python train.py --intermediate_size=512 --vocab_size=512 --norm_place="pre" --extras=["capped logits"] --learning_rate=0.00772 --weight_decay=0.0 --warmup_steps=27 --batch_tokens=16384
Each number is 500 + 50 x the weight over its row's rms, rounded and kept within 0 to 999. Layers, rows and columns count from 0. Numbers have three digits each. The size before them is the row's rms in percent of the matrix's.

# layer 5 MLP down (transposed), 512x128, rms 0.0699, rows 455-511, columns 64-127
100:507448460450459467502479454488453535608495366530449542443489528594436471556585471500546439476461473502537448398461501484505480458543472542473542455489498425499481470555527518575538531488567524
105:444527493508488487375447495526427525471503467548468516379481443510563447517556498537465541469455468558513456460521512522420397506481498485516472386561520484530546451460431500536477566571441436
100:416493446565471483487479466514460506508514442542525605440410502559464508548496456487561482512572488440527462498456460457468415422430555509557513508464502480444634458473514537452457490562548540
101:464508437485370485459532418510593535547491483450450580506549511492336429496522377530544431450431443439547472520486565519484473515543494419573549530448469564460473528494572466512533458449534541
095:459433500543479489526493452487424512528409428494550467529466566514462500580486414463473504417468428476425535501467569503442472504552478540482461441554458436604488448441519525401477482576346515
102:471454449476474487468469478548465451494509472440485476533527511502525497466549467462419640511474605488552446389485488468478522484560496545533574563449408563561597423485510453437576434473482499
098:475532453566429486581489460577500538476615505475501510489506611531499527466487530441387482455495490438464548518421603424464471493457526544516474488547486474593545419490481445600494549444551594
102:460548466540487479523408495411428420547414493491565514545544441510539479530434458587501560455496458570485560549598475529584451517411498476536582461532436547553412534503493547456526446532516555
104:451571516491439560483454475642495497612524501557520457537404472487565550508536589518476543485520513439419549470479479492526464567584514513512436582498550463475471580398590451471420492483428505
106:480448495487532462502474495441512599583427510520473485458440597509455450498525487591477529561583505444533460499474381499482514484536549476483530519552479450439405351507595488506479502445447580
100:443509489592559545481462490538544451471544518458580549592574503519398505469549505361453495439546529414511419459499478519493486498470565573507491531516409450427494527514540453507472452569482493
110:441447415506436503489548483440468518429585498527576560449532462511491433449508450610529485554450514407550526638474536506511492455489525479511547520487511517535463507452522506450445411492572492
108:445570406454600524425564484492489513583534562514425433519500465452476443597475473558414494493373532502467450517531502554526505497531446440560503511532427454522469496502614482434439405494591447
093:533484504558509526648503503573575470537555544480478515563512565581509509472486478497534462486440548399373610492605441492478604491439462490520513482482471450526419546469403509513522510423514562
089:507444471457427549549469555511552489545528419449531429500486585490574496437413523430610536509534509393465460550484543478515598610493468496448525526496479542500566421421513535552507550510468545
103:557510443433499424488443442560524492522475462524512560432460542513539499419583520466554532490470523498388470536572569485543490512450401431495509436559438531498538424453549546419576482568419528
102:487528503502400542593510511482435560485578521515541465525576554530467430433516609495440528462540532443472520537493473594524486537466551599476551461478509454555384410374515468393555490545500474
094:438634492601555366510548476510499488484480463564457493448430525443493498571537506533526537465470497458427474565468447571509481527493478437549493556486522521487551446598628480513426439482631431
097:479444530504572443468587488505586461575549526471527583400514497484490504455489470559512536505522424514559459520541514556541513457596442511499572446459523516537563511551486488548490436541539502
101:565479505587474477475411496459468506435518465412553519599450487546492500523450516503442418516564526441491447512458489616444502563435569456492419560532448564381536462510568416438564570544456556
099:536455436527429433419566415520570469546499515585569528476474449552494438443542578551583452443488426513541500550498491479484527523477575552464442590458623576528461516429473451488569586479469504
095:532507430484484585456475408373543469487577428524455487463617559525514477577463534500444444438535409484412487490519482499529575563578457633457522527424530546469514469469469543652560476413467432
105:536484566469509534476492476488495462565506528435592497444464513463466559471517519531446524549573454525509413508589552560526465521565438470519519411610495555566484418427561514515469587564480515
098:516497487449463541448579484502518542494503476402422492550552493550519516433499540580464509483489510469533572511471547524617445508523553486497492456494512493498481468455463502459531530534556528
103:550571543545505349494554492498475533495449504483490451449523511570417421517507587479478504452431456500468509458548395636456464554493518484452438461531516513514510433497409560452538405433515490
103:511564456401529571545507486523554657468478479444491545513533521450536446563440422400525505537548510467411587568512458511465484543471583501534584489507502431495481475451462480548460508463517447
099:506512530457441459520455539504460436394519556483520622505420404540507477454582504402506543533560541513560496525568445593502481536516467565544514526575423475604452433477509481469519434503413480
096:531468453538482501541490519561446531366499480469559490484485420507463469586454585530494482428466460437554609497503579474541524541455401479523412522528549542500517568492425448384541451435477450
095:500491610484581414491447412563500535470494421583511486454435581569512565465558515480469519552521467578403482487472534421522514532576625423499527467498506494507454512564528442543454404467568480
094:553479512354497500457512425500525436517526434505542546453519529579564501430463459436465405522626500516455495550438539548575542492577480503556570498538505403417436506551480441524579469523479507
098:583400517514618477544427400595541524601556475535469522513447505487462443446513529539461550483552418471473457437532537569567445480467434438512531468468524572444548483523491509442464541514613519
093:589535550487509562516525556502521479506645632469452444544465557576489452490480402521551455470507486485483514533493457471460488514378458522539473507552469572474474492471448544501522607501445364
095:601541467475452536570514464490503580453557457504578553502578473440452449539421464445474425421452502439480558461421554635452463582511446478388548443506439512455409502528452567517527532452502482
104:485635518554576533409416418536511553508483521417400490512562504533449472443551464439543423558564458500445516429517442517441425459484522526459522612512475547432525480431457540521488601514518563
104:476396488542475530592428511483535482555422542509507466500495425403493421529456588505556444528508484590487466575560512460525501526501439542460582549400532511518522442562478478513477505494508590
101:509519438550506522578422424438492517374516427517419501426555535518518518497545481434457483510465512532508443442511448483458402465460510493537502574509570507467588553511514511597434535423511434
098:500605477569522471453560466575578515486491572506502465437509515575564520499473500458478464568572516492478465496458523450559489420487546439538521512468560506412486572505473553430409534564504554
106:531568518529487591495477568450537488582442492546517489419500478435569550558590562535613518443494518384453568519430488443472526571603521489405525545470575515577483573480498480542481439441537546
107:469515491464603542407476432505546480532472481487513546569496485488517471496480479434496515493539491547507425518554541511489540498529591456490518494518499449503534423394520471481509544418588517
095:524567478500541524459562437418543566571489397481514479528371551587436543494572454404445437439395493500423586507462479531479522493559525551541551430597496579519485524488413554588510497474487566
100:546511542526473507569508466505510556475454594431601437497548574449501489473487485554447474545466497488499530561408490534509559474638584569497540517502463510495464477458493463463481496527484430
106:610485546498478458469535512486540509513484456511489564566511478479522491453562535495543471530420467475428520480414514484471622470521509580450505466542430449462472504563416505457497512425512555
094:537534523516561429550554491539502522492492463529517461585482462631479543581548482516632454468567454452487419487430459459535550504412493497414489497553552468570587469505592514513513526426518451
098:481427507499492436514545409487577436459514447473573512346496504474495524462573459459459445488529590469478517507464543491452503422594536474613501522458499517568489463504511397517515576513514511
096:495468501559543567528570488598423567524527617506505493565523537542550515486592445524458505455446476491537479494533509495508517519468484462551469577506417403474613461483567518466451452434506533
108:508468441477523537503564510437498574469526525531532540536512429526541577432410525457428484542550481542471429470503525445526574475399420430507593597498481535564452515603550470520400501520469474
104:515500472422567563476510478552565495516462406594549443515528457535526484440481479492501626436635499542427472548460449472468497517437449458492450603467469530446466448442520527544506527532511460
101:428459463588451452517504554413451487585590533486464490524497471555518424537363471548519490489486429498498507529511497532530567553488552458389514497478571495497550500446492511483469530437595511
105:477567516438478541500499491563524494568500569588389465460519448535469557496463470399449610514465486433494568487572551574528435453354494463500507468565420535519504536606509478448446458502546462
100:488488453567428411553463484553464541551459567469529443460453399527537464538390550528459481479519589537576561527534502462478569483539480475507464449511574406410512438503456449478446446487461465
099:522427494533521614447487492468457515540513564604492453514560613424341418524513514509439415517532523572515482426444507492461510498434537503520500482492515538485496529519446446414427415498578509
098:481537513473452481548509412391527549435519364576513550552453550411580501518568460427607489503493405554559549527511536470596481467516480547557418548532488433527398525470524471550535441448547497
104:545504478560470480473533589393540503548542566482478423529446510510470560516543595560509493479517555491534587518539610616435491396519501478545486478514531498457541521512457477439434564545543431
100:561439515535440490572399478480517406526533544517469488510638497496492501442406561480463518474408438520492582495563494482460572503393535452545487459601551496449536527425417511581490493410525439
099:481483472508521541441463452462486555476483450487600585543504590423508470514541549592443529509500489510520409484471544503541464505539477534507532396472465579588429384466471491449495544478544522
097:500491460488502520532552585427559608475437543455484457429507593531496465569496522595493426448509498529412486527505571567390422502514510461483440345620508464503471450493511434430499497571499595
104:545473518520543472432383507455454477555476412485595485600582515479465402481479549524548556485548414563451474547548540645464444463487487504470475497550542468569501478522450516578528429552471536
# layer 5 MLP up, 512x128, rms 0.07, rows 456-511, columns 64-127
101:502487453522460497481555470449437466494495433410485493571508452538442554484589558444554556509537564372607476545441576449490497410400562547501518531487481485486418588553434504621430474398544476
094:564534569495598528526455447496543487529512467492426390529475495433538581464445505452537480555504598536512550515478462531555526517501475445413520417415481566487457467523492536502496510496487441
102:502524544443556559503460505551444443389550427465535459573516434471555536464521549482512529585422527449506575464425442380414535482563507534453466502586518470438549430498423460471448521512456514
096:473545436415519518452433555553606627510595455445444523522489469494547525514454442529427505517522474443561484465448433556564471471493515463537604568462469566523415509560462438505568564427565563
099:447474553504499594548491428440559485473383574592483513576486437538458574507457502637495370485529508412511514498571477542516516489488483469457481474462432460530455492497501568601573486470559490
100:572497554523533518450578501582569515586526520497394460515464439556440446485472584440489518462516482483493440433428486460553531492478548507420488469480529467547527475526552511514530495416464507
105:490497459502457483489470521516444455515512539522482504532574548507518526608469445540584502446539519572413481490513540476421484489463607448502626521551502601523594578429413472497586477418534531
105:434502516503498489491555516486451445544442486504519512472523475372464540590520500521446607550437449510600424525504591500418514461436458549524465491544504526529509413492475453489544441548530456
101:475574514540504511509496523515555491464508432530413520538434528655523500550451438538537468579460453512502440539479494525426502410487521507427518536397605522583492567485590521401485572505508476
099:537481487531489487515527455540585482530463485552477475514503570459422551497538447429421537524556566540505523501503489471455472442469394506507534607470558634540428518586556516489511426481544598
111:525497534553499588563588592512467389527453548578468559539418490553522528450478443436488523511446528505519466530563496492465485495525579365406518534464503462458532461661515481538542540552499450
102:545620577457445419509578573499453530501510576514427521526447534537463534436516465451523511474498499544526546585382545481531561580405540401438475496501437490454492487524522564516425485449533485
096:521488486438538485434449507483417480479440528461448515472546551452507586492491514536563635412577426443521495478427477502458462424458490586402485565468490540541482430578582484521493567551465454
094:495471513437545491474555567449442456522462514539466595463510468506482556459580512502530458539519534615503496497504459483520393434438506558596539527451530557524428533522509514472416548550610448
114:434450559538529575584562465472480462552489434456475444390546444513405467562496420522503500502465511413462550442408484531531515516485620522512537539509443540462506491493497516445484592593514488
106:446525512414519429511434422432442482380437525478479523494483474483517473549455561440534561496497506606466428491521567465431561435472516575506505554515457528487479464488505485549566505416434477
092:454468529453549562519429457517458439488392556590509512585454534561555508451597507452482456561467476421533551514494558461507537537538518519464448412434524508446432409404472543581507528479420468
095:486517542522530597531503487419419478485518481534525498535500546456475452470547446469436384441426459488448465535491454438531516560471469472532516497496525459480444604536582478483424494471484443
096:422500445464471443439493461566612451464491544493525445491458546413522537550443442548508576546624531453476439532487408511420532421508454527517550517480492416557463502500507607401493456492499503
091:543482482496420599571530530383533522485501464491504495480465559461555570435535422425437426408482497478445509480466521503478451527579478476535469436551459474440493473546517435570533427522501520
095:479520474471544429459526531564528445516384486500498523548453464472504485494559440498532509530442528501512496449416465396479512509524411472479516485527443438508508501448529500485509514504420593
106:504522527480576546548461491546541480512514494529518455515577484383512561507443416516427552562520372506373516452459430483446400505423526550523437397571467536411517481555561560504507527497529444
094:416469502515508472464503442539536430481500555495463510532451567515413529504540506540545513432501501490477441520510523470449551391378532465535476543466494577453505485539474372439464431542440552
097:573521381404497512453500422559474582498579549495473545499564577447573505476404491519533434424551453451487511513454529453463496387562532474526531486548474597547556500458426592573464539526493586
102:595524436516477547456484435500515505570450453553547540451516619552406478547481567460521486503453462469538462554453587476498569560575465471543476531393516531516556559526483550451549421511484444
102:482499522474403495467513513541465481512566446531444465504577484406501484550448545487543436483445416436357443502576525581544512426444513456486529493460500538513444591441534486466546517520561437
093:437520459441532481449504600445547580506521494469549557492593488463564487523437418514514410524455454513475413503571475513520458490544438580539491478501392521581501507580570400575445413558461474
087:499471513517516467442557456358526455515409530560512448602633483533477393544415499437460500448373459411511455474521551526512514402507422477441523545445491511545497475497464582569442519459450480
094:521452464549434612430444551470551486520487450527418522398409469463526532548541492548557536426469456608451410533554469462441541485543511581482427612428473488516482476545565551452490432510412472
097:522540486534517589424507577500513549436443539537439509488642443499489476548514484529448505464497494542549488437474530437450519431531527484536410439578424484500529566499494513538499595360470508
104:420498526523550490478481491486564516466441431501469492503490580469537449485528508479521529546494536455541499502450525601426473420463397441447456548502541518440453474429577509493479456435550484
100:484571438509575558477476487449522435453584479445456509500411530469493542502578476479587560532493492472506567583483500440587413462510483481549538445490477486568575505531546544512465463559482508
101:456410520488521552508534504502550496525557556390564596523438478564414456449515504464578495470518458461464574478499469552569507577564587513470586498498398491408588529483491471484513492546445512
104:466630523464466423460473548451447368431596575475494560448455457556532582547521488471450498499615490459521457427459447473534547495566537515434528439486466502507564493569589536488402470534553487
105:523519544477584451502447551565541417565508548575474560473526505435436491568565468599534450559459491510542505465499434556471493501472470490498563529537441475477530488445513570571417517510542456
106:445553461479497473559481489409507474450556539425484591508424486452561487507509489462435539422424584529508476519441462422493424604459530474352440490594533530485447539515487450470484517491511404
098:398523527567556489433427426595519599466443513429485435488515455424422539440451408484472534538462473503636468588489437524524499537404546495557397485579441447506501487515531468496515556513441509
103:532526558575570477447468424492525512526466537457562425503499509541411439458462517512488468515560522550463530362470581440527557484493457563550577442486571494590499472547593518461528421639463418
091:537448509523532516509518503527506460526384507479481489591574513462557514472414443442553595473436488506487461460544486581577548525553502556499458495465475501461532408413495492383396499484516526
100:430490579544494535498555587537541374403551512557369574526491426437498436523597549383507498495566582464450498525534495448532480482547452540410489532499557450531605558593512513484536478516462505
105:450511444573542568498536498476557463523511486484505475508563544483506516502522427503559568418505581477575461480492559458530593483496492471570558495523518510442468496528507462545515460591543355
094:411452498431558507526443438432432572478528535517403473481583582473516430550454433497451536527500455559401496427488518542466483536470502552491617442446587568528443462449432482478491479520544514
094:503477508518518449550495503499525439531571452495489496457419605523450476529554511491401492476605560471479420544499435553607555495469581552498472480495555558483528508508508494554516565512491534
096:480379460532476446510500473519474502580500443480485567474382467470506481472482455448553528508436483504436499572483417513602542443493590471437584548525469520579457533605483473428524512508517549
109:529535513501476500458593489450479474585488516535516500510458477516462508527529559569447486627452514565492457548518533456506423484439509541451474535478401456401531474492666505466595497558453370
105:520561464524496535552542513501418429510495470559511552574502428403531498546468500472485462521523473427515411486562527370480560489476458502470517378578601505499583487423474588473576561451461563
102:437541551497466517484501577489502464435507564459476487551402471414417571540597575380485539524530534488593518456444460476429578459577538520420540575487408469571536503541431540579457408444534557
103:446521536472587464506570534458425480470509417473476475516505570491464429472488524559541577522513538466494510470540458505401538601554454509506524511499469453403466532519592482518590519582428516
098:488499532433446529470463487437561452516594534458494527490591518454418525481454606495601529479576531402398542518539509469531468482500523551569519446534488505607496504553522504443480506504565443
097:474497429397541505527517434454478484467508435403519553445476434632497476428531477445431486483479464541465533450493485515486459576458507538512497451438506464494543466489485574514563482443529527
100:450538508410576481501507531599568534515424602522524517336452463515444541428498505517436483567479544463549522452479520548425486444482461385475515482486522563456457509503488518418528554469461535
099:527471535433525518484501546462526548539530517505376490529551547549506503536452473444524464594522404518614506420461441455541487597415468543423532403440474479596420506464588403519433499549512516
097:437603566539476485450656515539450482502504486534469411494440483498426453534546562470552538566505389497495467532474452540498588611528460485490532501399422502577596512497542462444491461538495511
095:506525500493559493552514495491444556536496463403433557488549420561467464534476517440584452487496493455465502549498536484534505488507580496435506520532577428378528594517495429513471411486513525
106:515525547542562523453466447542506445478530457490488581561422490460454440443532474421564449519553544470501513523482484538602563553493452571478588472517501463452488562477481391494582513453498497
101:469518557495469538597457514491527407521513449601478605530567640467536492503493407453474490492542584536527556555498497392496476475513483447544483533611472577541457586526563602536517544535482507